{"vocab_size": 819, "bias": "all", "warmup_steps": 558}
Each number is 500 + 50 x the weight over its row's rms, rounded and kept within 0 to 999. Layers, rows and columns count from 0. Numbers have three digits each. The size before them is the row's rms in percent of the matrix's.

# layer 6 MLP up, 896x224, rms 0.0857, rows 684-746, columns 0-111
100:412495431521487462439441460508516467490523541473483512582472493505502553596509489552424516570556413476541414507460547540577469456449470550457527510467506502456530485422435461540476441625550499498482519396520458476595479442546591541498500403551487441361414569552557521432547426489536583509588609466537569491553529410513382512452493477527
083:504505556471628418517379453568515494482529470499436539532548599470487494532461531549563522522520547488452479496505521505548499497523507426482547475552528434527534484434423445480503522486591453442572534446511569542563633480477441435463554520471466606461441487509495466475574454524427408496497501439491512540403519488436460506492388587443
111:463486535502460541548378449431552545517490484488559494508495516549481515592460600613624488538501398548555524497491456544493509601539516496496565509480470468502522469504496423563484531588545415423435532453483594511426533395492463522594531522478526554501516501542559546537486561486407482516523528453537452523462527485492473605477444578510
098:497488511439470472571535442564567492460569470469602448515484527481450557560605514444453500547456577471508502533448574429476478551421448440551530457494621474441518472553537548515475427537560449397519511449468510521492536465556541462467511470524513436457530491571497489534459521545499445601514539391464566577474516549506509537467543461509
084:496472476637481519487508490493460542543568544434485559552512471461583509387502509521515540538497564508540494482474426482504440515470523425503518475561511505531633466576526428497483444449515491521546467551485508470464571510453499460552512511407511640547458542526519471517519499387372448448431561494476490570472552451457526450501505463519
088:508482463453448414461475495505438535463492567498488518570415544528502500500515467491537536538477494494461424512485416372501525548488492505520508421491429524606613481486438514517551487520591537400405539591510428533539433431488629527584475480522523517444505480537556479492662577435517467524558541437556521481539531493542486474553470516542
090:509458530552520459469398481367512507455483547512595538505375513573469510603424448540498490600475539511414513493508433489520563459475518531545500512489448519504504502513462552512509556535518542546463461459471530448498443541579517548570490440524466426498451561505638525518481521474458377418515423517563562480469458537549497608559559514456
096:497493499410439521549565454466537515508527526454507440505520551410550513399595465584459466580444441382567416474465505476482508487416508544449537493523545484380561473399407497581523479505607518440507482552513515463567525502439481559482482448565543471457527479523404489558504526557473499460558639396518501500541491425455502481513500451525
107:478524521474447510513497447506508509498470441475544421509412525504505573547457467531468518532497533542492418553542566457577449525494443369559462465460490488543514484480378519563497504474463474507554483479444483515672477458444459503484537556505563530493494479548475482483521539520507508526500473362493507552484575590463485564506490438617
103:520516447570549408567531478425480547473487496588481482585517455461458530543510490526463526641540619535446433526456500508477400506526508497553534513574527472523533523582421466479490507517481422537526466456480521459529437510487497532462457447595603570540503557502510512382570486464521466520591544442568511533419414407533453456488477500534
086:598502458506496552500483567455428456495520555588502453433479413554423470582521586462592470492539585530547477529513484542496428564416535504512469521481572482549532404419443514453536538428558542496459429459417443619548430478522515521532504383548496550524512561559498577509535418565527560581547541512502483508455489598479483542470446508496
103:474459451623475532494429512506455500452568495511511477549469590449371492563506530602578571522544467459495542536537454390522418593491515419528526456516442482441486532540452508516485506424434447481458645556432439573509522448528461651534421496496542531517515503430479480499492431535408614495541505430449469553491401433471413432492461420513
109:410466507521585502607518505512448522379511465470533539533347577516447548521501529545578565493468548527453501541490520516593448557488423515526447483504455527417522426522502521532566591481504479453511587629446486485548540548555641507491434484588456452450540557496420490583493539441484464422502530457576500483514475476516481471455444481651
102:504473532636462531467519495477480511529519513402489525518479489436532487362541509630553589494462547515546501498491408552477459539548521531434586433508455350439555484562488457530533527562548458487462554523487501382522542469487524560491434467526495514502513469484493513477475511422420512508484504389530441501438366478494464550540495561525
101:514498448539510514493542437499554518413479459431501500404532438583464521592493476548487566540503443575444398449555528502549538581487513511476556439529571443578471466518540576592569494439500403510460522399521473561523540613603512509594541402420526546496420480545611536485468542517438470554439563474534488485439513518538416549488453525481
098:436450527468463465563600497416438549484470482422620510481491499538520514501561453556493535590445505472507487530503411535480432563438495453498526447561483516460534484450447537552492534428623510522484472442530569600604463495492548455460535508532471520456450588461456539374583504608508464561515495448562505544527537451522496530498483543632
103:553511456527521444478475490503499578517521500485558498553541379434565526468565490583527482443412459508530518448629451559392524573476462523525453490473500458363495479482483461470457561541575514515448469424388465576517573427408510518497512526419516458486488497520435473548487465556547561571589481562549524512523414448397419490461531571511
105:394416538482482496562468468415517540433494550534505494481449453552396563600469499495487526510416479490483527505531447479477526564482490549603489514483430486431490498508476495548605511540540458575522396474464501595497540508488507587506399517473460437445438506537591581466599497587545518516463463489490519440519527523486435591447461493442
090:600510489568557412597363499509448541504587490587477490403506534511483490453427496487530490543465502403447506493457407552476438494522545442487530555516556437595498536559486492457523487542564460516411551539549560468427460533462508498576487388490539512416521454540458616433458436527422417525501617385527484548486560481480545534442510549447
108:564485500574499475553541476549484560511469534611507542575446464477499546471381478544632496561504489526448477503525524617472461547468505476545447490536420542355579496540542540482507449565502504545438521493492445525482471489471456504529528535564544416507476477510469459528536441592515565484545476506579526547471444502522477510518480579504
094:532464544443505498518522538516526519483546395530513437477495602516501501366546476513465507482435557525457443475540553561417441490519435489591681477480588470500457517456573505493525520549531520602509499503447620510490394526489496513472358516473472528514377580495547481515540549537493511456548449504457514567461499516526525543441508501466
104:412410580515538539580544491425617592369464550535592477450399466536553512527542431553446510500471535484351537611507513455531575461480465433488482368576465536551489500502526430510521390638551423505510449526507510518512460535524564485451560457504573456429494498506482521531499526511467468524530439444561455610503518501551511483522559508517
109:559483466457519519412482496560567540497472454482544527513508511541476521505421502493441475438523451487432372511544509501477362531466399387513483446498524418489483517528437478509495446529461526502426512486504477597546540395491584474471468511537532513556506494460465471543482494535441463565571498530410431476498531520528528472450514534508
098:617488478494492567487592517437597492408514522598536473512492446450434516510468374571554573546478589515472382517485527489508547579464455471561454496566390484437553544556434515466438472566476440521516490495474477460526446523471516509551446532527471503553533598550467560430503456515504451519533481557586497550500517481445512520524524537486
034:479390581527410516605414434494520503480536447511582499534383507449503606482489487601548499582438473586486415583487554486511510518490486428490611464496502449494548433480443416513548448545534472397568499540405570595547595493463525559531426511533572507509502567518518527529571469459389466513498534528508484511525469471522406504480438482609
097:590510487500487529558530449507539555504562494539543540482411549423458502466418590493495553530410532512511509504473517421511442484533494500436461495507547537409543498445458393507525544528501514525534524499514545416589489517471518513401459528471519484395519473490506597420459534514504472528450462520526474598424450499518396531456516576494
112:545451624526516488522551567501565551493501424469519499487492421506457521413508489562542513526503475555502461492496556559488455503488464507552604471495603401387472531541547438540500435388526538545513442546455421438525449484495467549475459533496482520467469485404495450461510531461482432465476552523522481519490500587546525581460365601488
102:475447569501454480500431488478458528501494502514575407607365474442486535582437424530557600553498483449586559495572480494479447536418512426511433413510410507516451455508474533571450585447530522542512488444533521466542516576510522554543485485470512523533483474549480455510486558505559497478411627424601490436543437562498550597505417474592
093:503513529491500553542542548478593563404487490482485503454535483431473516478510504462511494460391539439445514494506503466496509485545438434527502503486462441473493505455390413489675525475469502486497437553374435531466527441406501568477448491452475534487453444563534530546532441573490505566465439589438563563484450619550456530485467650554
102:484440540592579536414521411535496529508601461570508358421545448481516506454505465501421492466559529466460420527548520503482558558459503412523450520530463416483451529464442459518496461508517471581487466527509492549446550484480431531533533505518520538530451491553449475482419406522482457648459477460513368494430530468478490472482441625556
100:490468564509567512487510423498609534549506499537510540477521487514547527557519516483454542541530458541482510479504506400562564422452477463612556414512455479461513461534512523555519491535555499538570445507451448539501507547605515592566480460470477569449432486430556519394500443513485516548419560482402603522466585430540499555510500483512
114:531483480462473510500377524543561552462535437484515490458470470517453495543533427564510576534535562542487474603530545484434490626470476391470577503437470433539457507534520488535566511463507414401497543518430516524568491519504532445459429481557535538488402500534511488460493471529513552550488464484542424498495562486498535599466401625463
107:548499453500525555485476444555470419449516470473519401524481506502411542458551565475599488533503504602497459542598555479403481517537419491524435498481485545482528449513503510516550525557535464382471515569424489447500579397543561478458564519521476509558460444409583470497552511572570520527447464522475447490495502503533485499459523512606
118:550495491565462502599434527545521597475548421502572440411417543451457524455520512561455497503521475517511513433492445512509423476521421412522533475554429560476544530620486479569461570467578471547508577511479492450543509540474549511544498443449413539469437476499498544508649538411476403627518466529387480465496500523602488489528360474488
106:532453548572502457545485452498518493458414562416525446506386395474521541499438482524389564500516464455510485516478567483479566541438413524569501442495436498428469450494615402528529515500587375475524458587546619609587462514417502587519412492495482497543516496529480500458624538556415513412465609475530488462443571546559488510479577522510
100:496471547478458381571440480495476536487479514534520507540561505414479533518513542474570474446505522476463499492535579440412449488478482485501584518570467472462615492548418516495528489519470453478449548590336442699462449505486466524540502534518506443534463470519528564614517466571435547427556539503545412573493542495525517597444467531455
102:599487552517514546475390545533503579517472519405471586505499493449492507474537593513443552536506516462435501517447387597551441453516480517577586439582626455468556483490498435526533596477465527380470537507424562460470551465455479493494412389485571533462498457474523494496465545493480409556610520517592464532446474422503519554494470548478
097:502494484561485474453438516470504514500547518465545437438440501457457499399461506581535576509553457525591518436472568535485512517471495446486497402502548511458554466532467521503540571568633500359462460531422476457555515483464550539459511482568469558433493642502461435520551550472498482549480513394439510473408441454441555490549467471495
101:399436537542477471536467475494560480463527570530515533506459538585548558445489520546509510493469450498470509457457377549487513527497485401385543527573495505562587452445517424538520514456513528507435396542515566534438516430471504590507520429473549411506397518541553438582565506402450477515479449490574464508422569478600466538521502459527
094:506513483475453495491472500541563579474477516583515510399452567467509509628534533533625479568459505504456401549485385459519537429470518568541633496527518466480508475481473499531597479472395445530472559468494520577464551498418575542526403519584537508500503498404615562537533434469496478501515463496465473540489466494529439535474478511476
101:681482489454542519508458512566469466498444518534476525552453536507369523472590484524512486519448585630481446579594509521433441482490449540440581411539402469597454513561492460504435444463511528391491573567518527538548498426488602524513403382554553505544520498414541500481555529402430491481573525499512503579522477501516463478470528572528
102:566504564434463497543470481578458616481534453481500444368489367465445523496533489508538559623439522496560531494501524466591520498423512477585513520502564460489520485446516438549481448490566473508583490475438573460541441516483541557559508501428501589542483435596543593445522457557383544476429511436539476603543507433422434539492474485481
113:522471442464523480454529397479518481500549503495511369525510527509530518386538536515516488622494538546499524476578494475457484503525508524551550459515491527457461381456490498502472470501544538524483607457461510437503492609527548479481538476490439494453492552556469406585596537435471434524527509531463461461474470476482508517418487558540
093:515459486500545592454503448493467492519553373459518487297545557456493486471486594504503508502397472521442518486474451558457572526526511514588552553460537559447584497436472417518468441619429508547569455549502535547499611421466562612512460486497566607512537425515610481437560481588524442558515437483450471443413483405553456498492483522475
106:477460526501513549509527475564501529494568386592498510485545581467492504501494471470485541522428454513436509537458473536501471428497513421492512486604489383554537465490438494538476488559588466548535583566539547535428530433505477510604475396458526563483453483429593517625497482541514484502426598372516423537380477400557532511496496498577
102:568488522489550473461501490484506481452603458486529516485560547498443524556641482483543542554537488496457513553496498418436592475445438551563584436504528532405469420491485511544602485459522475466537537623488439519362514521438532488482400511427513384534474418516563502508611493481512546469543578492479529544550495373405451488505483484501
089:410498421501509488497496528511502501511479537492499499574440591469545484440521431545610475553430595501540432507514444570480442503566532463455516497475464401499495464516443500554479514509587474515497528476457542489514500476493570519477434524583415533481485509475573451501439485492542444573504446525505569480478451479573534602406459506489
037:526494569558467507480483421523544547399448398496569429539477427515413577503505570570519545559478538500451474549474515465530508497558354478542474481497488503489556463513414399575522515462534417513494517507461496431539522450462593545491401448499495495409461474437509506466548493502375530442470548452534406583455534439537463502456448535545
105:429494495583411499522415438508458557426550491562527467447396549525434533498443546492385580504500434473570460514495602443547445524470507399540579482436437448460480412520464524597545512499508460559473501492517544545561471546559628534517520427522468460423471531527517544470431516527514413521425526514526499506553481589557456608459499512476
103:503492509569418527542399433442516471426539490593503486530574489496478489525521554486482476475491593514431443470492444328370534521478524511388523483466461528377497461533427499537501531494454497542540422556552476512480571492445550488477485554538522502479480454463487535576614529592466514565524464584542508554492526539527339543455565524557
105:473490497488493376396552455503538597527579431494517498546532610487491499497622477480579464539429559527449408542547480470511522491491496500484564515518552379532562415476462504592589482499490497510472553610527545483477468524511448507489435449531498521437411471484557567579491494469466428592484513567510427653499503545496490562411514589554
103:587498460481577387490509519547511497450530551454566531550603485628490535531457509536544517546500571579542493528514487494442391467526478516434569512526569464549520476392493415591531504509460472440455453486412573510581560424464456477491419476417444496495495504441517474516564442537532591455501531475547475553484482561571553571530535567527
110:483478536441549557568397411536512537498527540456476527432430455513506507557471536512525529534520463562439495451504485468464486435466493510427479509562450470534514446512561390597536549540535324595485540509476518526501501450443501524615506458421455437502412550486632601540529447463566420424504684451473398555409552430547457521496545481515
101:420460538565529509509553419466511500487440538476501486495397451393517505542479546581508496472412488519535455508537457500601538491551475533456436536522474557463538421525536467484478477527480423487495551567431446469444526453494517536669464519480477454454449563511618592438511427403505426392447454459450500599479567512514444446507425470505
099:468456467433540529511493454463569500530521521464498506428514505385601516460559446600599507486375443415478498512512494491521564468406489555603466482499443435423477465443525458478550504476567515458539480558383610561537539562379540516521517518534530490512468512533480510507433479582379499494543439496609440559483535475408505474454485512536
106:466446535507482469472466486568522518417495512564525447491558458362455524461457535571449538504543542457481518479543413530465488503504479547567473419532414476526425504461539419550514448515576496526518489477516567470431609515510456586569527444525553467363541524520440560531513427481492527550472545495464488563401560495466487499534436511613
098:494490481515555457496543462593557505468555488433553509429486568444452512605596420527480577489514493444543497438512502468576506397512472544592545525468422485493480519498518522517539511476500526535530558511467600481479506403551562496517507427387503500445475479529502505432524555496459460548450554419485453454476505493528497609535497519482
096:464480592443555395551471495566491554549525458490533516536425491505451540515505460522504553510461494551495522571590512470519417476489451521529596350483565478536493400539514492460508480534550499474572564608476522490547452448574510521505380423539456509516480573456541591495559523425486389477422509497474545587447483562505516583514455474515
100:482445560565527504455406409546469499417547503474531414527456530592447519479465551591544524436531470465515471526435460442552565604561495570504500372507552492498503448528536468505418497563557503487482500499475541497475598475430598547493417510488544400470463497577497528453619439506582524491474500484518497538420580601439364534487447458474
098:505521490499583457536535479592428484484587572547478460443535488415534505425550505473500448469424460462509475471508555420364471548541486490494521503550479384419522452441506457517581491481529523468392502584459516551569460503477493505546503529431483465513472445489360502419540469561476597459467624524510462472563456483566417514365518519544
108:475470584517446462503464551412545513537483441532588461602521475539580510451525435515443549525489477531473537481477450583603451488429488417566465469562548464526483498481546505568533506509533509456379500517468499504551467475447509555543503406456512526524471605436593474538564562497450427442452554414503358482503452401553515497509513521484
097:445508523469578419417436486440442536533472455460512402530410527545527536416512506444572490542538493537497454610476485526508504550466495516573616458519486467473573498579474546491493451489622520536439478558495485573544447550564415389558547422485447578487443461478448530524463494456451454493552698461518552444454541417556522510449436458525
112:448490479534466453531460450524464475536569523475492457571501560503513505537443465589502537484494514528515554550547451479441511510521547419522610539493412567487548485518512466505449467563529507469531448472451511590581446488523615603525487374542495395432465518382531488428455397536462584551528494474546519443541480472511432523461546549521
# layer 6 MLP down (transposed), 896x224, rms 0.0813, rows 684-745, columns 0-111
102:530453469551510371491518528493475511571547445558536550429443543472556596530581499580544550551554493524486484621508594485520507537494498485474545464596476504530489478411427540406536463459487522478469611535509623479520328405487564491586488489446451485472445584496466474515496474436478607488514557440496557541493395451512452494492481478496
075:507481442485550506497465459622418503540511444573525436474486525393559586505569575456510500488520513425475532506448539467428453602505518490444545505550558500567440476612535525733513515505373562509610437480563526512510504577508521462475539500482466554460486525536497489414500503445392438550475510409513511507504528509445637528537493531416
108:464556479567547532485470500482470401575490512511506503536503582463478451494466463466514457465434525495512541522460546515561498525542582502468407527462491545502445491533562528443423591476560533514534448540529340501521503466547502592599513634458502556446394473488496507560549508503504568589542476448542443488543451477438596540525556533524
095:513486517410530579458486555526425586486409535446456432490482547470573579533370541531509432510545437441632501457456526506592456446493578512471467537480519512593511484476570520430478531595486462537476445543592518541521550509479550484394470485433559431416563526479512537548494523488568475537459456508387427544538464497451531456471549499416
074:464506425453419551507463429505467492421441503590538454463468496558495633496476517570471454526536477447504522540505451530444386515486468507484390558475430503545379570540584472494553520448550526486464509444538503449508467425463529420454483567478522443532482502454540473482504523545586506533501413540542542470445560489607571529418433528463
087:473528518451498549574384499566530493456520450461537391529576497470460437538476405547438467528499492526555482423540499370519530520470499569481501543514431452523528529397441521535507497444498423503550635487516432506539527507476435554507608488503446486548469546417506550481533527518416454552492519497501495389478499555540514539523482511466
087:543380485481493517519500449525501532539431456528559508529466465514461523424537392587569437457478453546587519621495550511489481482653499492413516478468537557412526541513591531568529452529546558478420514483538469464439496512539571457517498477534469522559484441512445467559499427543534488524503503508458489502564502533397512451462557544543
097:458496425456452434519433489468500489424560612545508568524458547558445541536477520532511520551589451471524517568557395439538524465536556546468525409447515580394479451491534393406558477513447451448526520476590482517489539574484529537494478586510537437492484440538485481529488514467478547471515536483490496455506468545448510465512458560613
108:509417517519517541495580545642514464509439473468478500475502478486505535547508605487507476421484373540492463639470379493569446436455441491515552492495462572474557474401471469478588532479475559507481459540458528526441542557451598479507564475442429564516607532521426542508498517458497433509588361429537488524585515509587462440505478487466
104:425421349569513490536541494478387532491591513534515575544516429480514540543522583545590470436500515551589498492392486514517592471519440441461469515494523470520534464563429501478538442563526494475484493538528406434442399496545531441588515498576482462480493489465421453437578425519544616491480398485497524492534530520409533462414469438451
074:462461420501493419511506488529491522479511459500458457510478554477494133487553418549528593447529531562404470507548519499481495450600388442495509469557494405469499486487491488503564486501496541528565559523484553534482504519534507539464460505532519421491505528501506435544569475476562450432508504460510383436525532487499519479491505533464
104:505505489507510458521483629541581503503508466571444456582543514522528472461514462471492572487523426451537447611352510534514443473475557458490551528469487458460499442454523477489506504523526504422452474556514500520606508467559538466508417487499513550517481493516422434586423474497567452499583519483575530527483543506473611431443510450508
118:510519576621526484557521541447557415591448502547463451505467495502525518406446487553512471526556438527484468576424528584508413522458445545473530494456465464423509548549541523438491458511516581583464409405528510463524456498480528469524548519508557536608645597487442457573486466584506527514514515551502494591576425501445525483420463511581
101:488426501427564432460463557455517464535509505565543571501558469432446486609511518521455513537549515471392644470435490499547549490443564569548554467503536530422402539563443484530571442437542463536505496460546528424522489594451505530529508543452497489463576514464502526423440546527487486536464447517457495422489544428540511487513514399440
099:455467494493421485504510469555469462484471449516471444558455457525469538571491397583454569392434475461524525542517613465485593473515495503533494451354474504562520517510480515546373411494488535526494611522548649547495595470500532530599491550597445451539478451512578403537471533466516546468506482490475486495422515573442505462434422488483
090:608468513465452481541531505517500450475444488543531555495507509480477499514461578436594477482473498453587538509465531527490396523509501426505515435539469514474542517398485532428471474478468560540566502577605461516519437503549434480421463525521578548547572518470515550438548569482482562471469468460492400491487530461562516515583521520463
104:468387483464437488572488496508498405432482530471511520482541490545447512433512495456543490484416469515425546567543519554528485510600463492539448539511524456485480451561524481532505489434543516442562496571551413525511524518472513548585439471516552510430442614466486492516407522568576606402488416467561613527506419450563468582494518561623
104:495482490534484533461468543585486500524490441464517383575476489436465532485480533450447615498475438495499593418483425505529503518541480426460384593528502475523563443585423537475503554542556469502514492519525463576481445574511391551574477481519567453421511509521645540466496616566526438523506471489495447498552568465523530551520554524468
082:504431464490460558490446491551571493499456502539572471537427419535512667481513474470474472496530432431533513564519446523400530441473482446532464391392546500453486530516507518526499565500544552469518541412528493499498484538432382483588488560568562451592521572531533547517425552470476402456527484568505551493448518490498596565558486460474
102:469407455531422471489446507545473512633541532564450632516455445470580546511472469505477496483464413526578594489514618516550559481547629522523520474466502510442487457562507569458480519563480483487514521411547494393401511509514460484551578567494564478497509452533542516524431555474527467453511501525555502467421546619580554504479467628466
093:503392546607563580507518499547448538524563553411588584486579490432550583563436497546445444544527450508579520499527540557467564536533453482482474566455508472428550485633445406541417530499556421458583567485578477544461528530479491420478494500494426464445443583547545482532546493499482497442512497532590491463514507498460482481496506569501
109:440521456495466520527439516546453508479420494563467431467544390517488563402510529522577495558522479476547455450432446522486471539479501652519443506485539575527540567531451504540560562480456508437554510516540513529438556542473559437544498420447623436553540505514407425519589438485488561518508490512507523566512439476556504509404504510500
114:436438443488493543506380467563556490501379501548516447389509535475527547403535585572579460431462509432471494453503480499465492483562498481410483470507438563567429526507495488590426535544589602545559558494443463544549509467438509514473518468585428572427500508527464500504460532513467535466517541488515514518577459491545576457578527450381
092:493510510523520411535475539513472461534559389552528552427530528410570609470477525546473504579476460571557523568469482480490476511578540555430547457519604474434480472544506586501459461557540561445455516428561383464447510505509592409544583520476511483469427533439613482478549551443467539500463473504507526446347526559513516461454497442560
017:476520531562495504440499475517566468462494552493471502538518455523505459489491567641516495524630454417428490491515403541520481430518553436429538504462383488550456513532502544529429443509442546565525529503541543421626497528541453471516464531485480494423383550409500438463497563424533449495544572481542472560563517413489557511525429539510
097:536498591540441477449505551529471546517502523455436505450480540490412617432576500623498463492521418518492541621560455478540516611472475479587524468497394517515491443506495497582590472457481513571441438504503543457569474548438456600476430512480562537559459510502477661485392495494490544542460492528498408417526581491561494441438461488501
112:529535525512434513499502592483499490601573473356421525476462408519512532535489562566443553579542430486505523532446502465520493503461481506532432539466564506520498592513497444553515531496565432560518553571476518479531517527462481444573480430558461463528448501511463408522518557556479450490501532530473477457421465515518522499556473546581
100:484456545457510473427489569517377505587494508494479473578437508482443497484470424443426462495504516574573581466483499472487505556452578508587459586489556513564460545453529498544481530524590466574584464532375438541502483610528471560457559527490458548559523514516429451530435517543497537516506492480582611471464510498422434369545519496476
084:560455408531556429483470568469512370471459543519516440533540495475486507480449520522576560507446424460479520443492517478436465478514468559526552572423512616560495518533507497528489484570460523454566555498534542541466481530496550594605535509461589435561507549560476447524491425437512488531528542533490474501542484552389473449609538471536
105:557489628457484391529475618603457611575514573495434430467385508453481528468469559551482504540572535458560560431519564502503491448481598558432555571541552422473474484531576529500430497459555513507523475492555502545532470487406459473418483411468485464589451496454414547576571537497532561472456502476409458462522437496500484465541489516473
097:442513432440511572457543456462493561508419583526374488632431554476520615461482488525548521496463520506546522531500564555404460553422521565527463508507479527462448473597446431518473500540485505467473488566514489552549535499548556568476503508538495490504573522569587372548438499510438482417485595460519538530537475510528544470398531492486
121:393453531523533525502542530508578589455451495453506585596450506460508490467505424527502476462449425550485408469568482529519456461514422473510451646387464401520491546561480521472493463418485524423517502499482546449504517522524508526610429459572433423504557475420513499531570351491469467463511479451612470522496554526520441599356573499502
110:560468467555463475603535510488527482610613527578494518587431543474474596487569508470521439539543520423601494349507523547452497558478452527482500606433456472485500525444531426566531578484586456538544431538464491506478527457509525579587572510447426558543476403406507467527647525519526463459495487493526472477539478486554505446521512487489
131:504457522477508484497479509540476451489524441450447556575454496451535477483498417560405512465490472500447397504502584470504471566485486466508466457541513530593530443549557538533434491443571516453552544503579469442527493613529493493479568473493549506440492497454512481463476576458532475524404403411622508496555538474501542386451581489453
113:517450475468477465587494362569605451508513481425523623411485482456514673528453549563579553573528545511480495506516396468525464496485501600526494532566523479565532486489583531520512443487394553532500413546469573505517545553568556473505425539521544414500511511478551517493436478423460453426498471549507475510516557469443560453522501551478
097:586439447474460545518447472501540469497451545481516483550482621477370505499426619498500448496503538541496574544433519567506390518555441486465516433528493495524470504527508517419497524581478428426565571509522530448440452423487561539473460466575469542462568455448461530444509461486540564531500515462430472439612469447462540507474535522419
110:566523551521484563458422593539540478587401484491486513548483514438535551523468500537537542563492448404546568545540533533560427372545536506404490361531486489491517440483538564586510465528522608496421504481448495477595497529412443492512504584534563511552545468468485519439451494563473556471492508491403431548548444494532487480527539392400
087:485480477457504524398515483498502408579492620427471524531536465460520558423478553521491493463502523512496432514568505518458548436549481511475467521491475503469571507492654652585414521446433479567484540502513571397533548558517517441517428520465451494493564535420483459504415505468544479550443419576519539521512529503561589498464481550446
107:434551476538546495525547555482515473466518450456574474451562493527535512491518456553466533500477549535474481549445527518525506495515470552483486591426596419488493496466478540542534540466571475418459477498439512472495548477619557456513509428469470473448445605510518485576434524511425573499453583373538580463495480481469427546484414538555
090:510442538522474505574476551500540444541502515531523462475427466422499555570458503467505475586475530460414488562454430537480526506486497496458414545503482443460456492573466502513556549460590565551382485498471388508453541476470437514536496507424441466540547427613427515503572527544546497507507577518436520420436434580440578582473448519516
097:503436526508514483445521513534505475439509532586523514466442406499510580554420420461481477509483508457471517529425444486596446507534498493541475567421588566510540495548561476484477512479500540467532538400419458493525547544541570523481585569530497381459547489514558551428475501447540470421400438462517446547560564484446435519540428524493
100:582479536421477491504414550447448538509606479549485484607538471533444631430490527545466475510605497556558446462538465447444525481458358531486516489430460431571543539508510493546578443473555505548570531526570468501587522478530471465417516482561400491516484440424518514499494553556496474564556515533539485425469513441482436477447447438554
116:472506498607451448558461468413576457574470566493498588483488489536440486491547555594495504469487476397526569433526407466505524512578583427485493544467525449526514480450398441469508599447474473515495486600516423454501522488458448501426542550511508564612471446469490524369587538548478486534600436434522402463463531434479392478631462504486
084:496399591568446422535499551452527487530411555560474550495509457584534633491357446547527620482467468536434500585482498550506518541533486428513443515486495470509521589556511502483506467485495465440476503601557390487471427520503446559504464534554466494567565427497559513532504494500530473455549486472531405482489510523508600469400478476468
110:515463536476552580422452418494506548522481571468384528518555481424482584462516511524494454542546506532515547522504499543438534450529484465481508459514534517484516390518540488531579422490435474386518515582503476550463592413501491506492459505540517547453526564428513452413436504455385447526467571548531449503468466522572467515410497445517
106:556495520520499505594538565427573569538479601459444468476418596474585570449483516497503499501499520482524547438502508506494484606509385386448474566478478468568573451590437461534514486472538509481474573483491437397517471522473472433468452520513537527509529377473473462427429475501477471556568491441440552572543469503511600569450436449411
085:518438497517563614480610596545514458551506468541562449442539406508565404547471487500421450459489461514470531555549547513532549529477560475527548489499452491429531565505529419503458542547539560519591475506481447539481501434435545471523537488475566461580443427432509500600453540536452489489504510488581480465473464524455571443534545437534
029:536496396525490435464491556466350518568404519586433547518467509481492571493417494569500500564526438511512577507432508461564399417502562481577504500433506420480413474481417481576492464442447487479523502565464489508584484563476432572513481432462549544507492543482539535475448498441456527444480540529511459525403504461523504466469558536501
104:478507510482471479492415447449556513398450498530514496451520456472522523535548600504542593465451558520489454536516481442523436381416530488577523451556581574418536455438506527485619513483439517383542493465479461438523500473522479489488498558489539522465476487412467420560623496467523493513449509528473602510479464384574407524490615442532
102:390379505484584501503474497410419547493475454562570452456495449466522581512529463455493540473489515471524467595484522502491492509495485523565469565463507564479538470447567517418518531507583485601429581484488466383374493532505431489522480457575459471429467548559609512480537440528441535532457484457540492490474448428541520551502542535557
100:575538410487400508510435519510538497443561468531557519513368488515504286478440551501428537472549521450505538544538517622508487521463489480475451426524548439369511493393584518429450445556538531558452447453531469526537421435540455523520524549438527480603486530456566515532434456460506534518552545546514509499494498518499507466494561514595
103:441487549485543485487473566581551505527470455525492517513488465460445463433547455501535464582591493496449515543603457572483557447520380473593477516563376447554450470574538551556474412484447563572525426412466575585470479623482530401476478514511481581443444478460537441580493479594509440571495514565467537488486521492530524490571475475529
112:443486489514469577435474464526465487459452620446561455477485499461490544544420525478467535536491518418488535524471505599482477462512497544515528495535503448456537470437494511541604452417490429481520547517558463519500490447434547406523580435534465559512460550543549453531485514588550462451429640496421619448470564439468520405558557417442
098:457582564517442487563508455442579471512378528514494420572456561457465492514532530459606504462501542524488541506478521394556471565435506516398389496525497420511560505551468474513524536535504521547605443464470472467483539547558449507454429544511589548458530409543571534470576430590620453469467497477491542584469479500405456538451481486535
103:540463472465486522432578474513491416584529530570472521434574472467487502562400480452496444522496512479465545423532449386513442459569432611451470466459465488602474547459526518521443568555497523577549571494476458473478488432479501520519498496525436480548532610501538416384477487524517459525467466528442478483483483535564482427576414469390
108:565459461443523464477485585501479503410478460432599530507500428581535512493483571488528422477507499476512461581541497508493466498616518536501413500436405508508534526483522405517540505500380488566537554358528601438374539476481551495594594414459538503588480440412525430518501505487617456455485493520570562462457506547535504537501522519519
090:523537518452468535538359555450433495449517442507464490533492434463570550457494517488543452394533452531571472554428507533504484532465500583457426465544517389567461453587513532490483410471532444496473449446568504485547447448554587408508508506435453472482528542481479517441571521564527549452507449484498514546463402392574453498426528417508
091:602405430508519546460463553487407564565521582484543546547522542483484626461572433580486497466517393537524522378451490500449496542519521517602456483439543560477522608517441527446597520478576507527542506475582435483532482490514480474543520503507509454495482448474488483478633467460501565564638420462532482467598419531447547522414431542416
104:462437530408415484529618532612507436501484519524530536435424568502581441527474516515444455482478478454528478540486551475538479395509489494515528488497499410507472559487477495421456573566477497577458486463517571412535402467524376543484444564459554502440496562546483521591491497505481508516441524467464469546471561521428596549481457566528
092:502487538493493458441570509541465507555480536502526521469481520517498559568489464479548416561478489545511562618498438333416488512562517542465540503515458577514511492477594495497462516557483502492494504439451413509407522616563506436659524431545437505561504532435459448398510466416584488485456488484421502457525551513554433481487391436480
106:435463467592483536518379464503542454613515531408536466492562507521456519457475498495560452430401518538533586477528450547332504564559513486486538500598507473510494479535518530404428507587519494378559516430486450446449565434495506464473498521451550451509440454438514481479467413504445478581548594465555563487453508527518525483477500502461
095:491438582453539498404473521440481487454487527441508518491470457583439512523491499469507413483515499613456522553574490423522533466578454532515426428489501531446457532514496524427478554411579526489440475443497481494481489470559545611484499515481568444504457606522563570513529519557531400565416438519458549440466450517593521480427506456516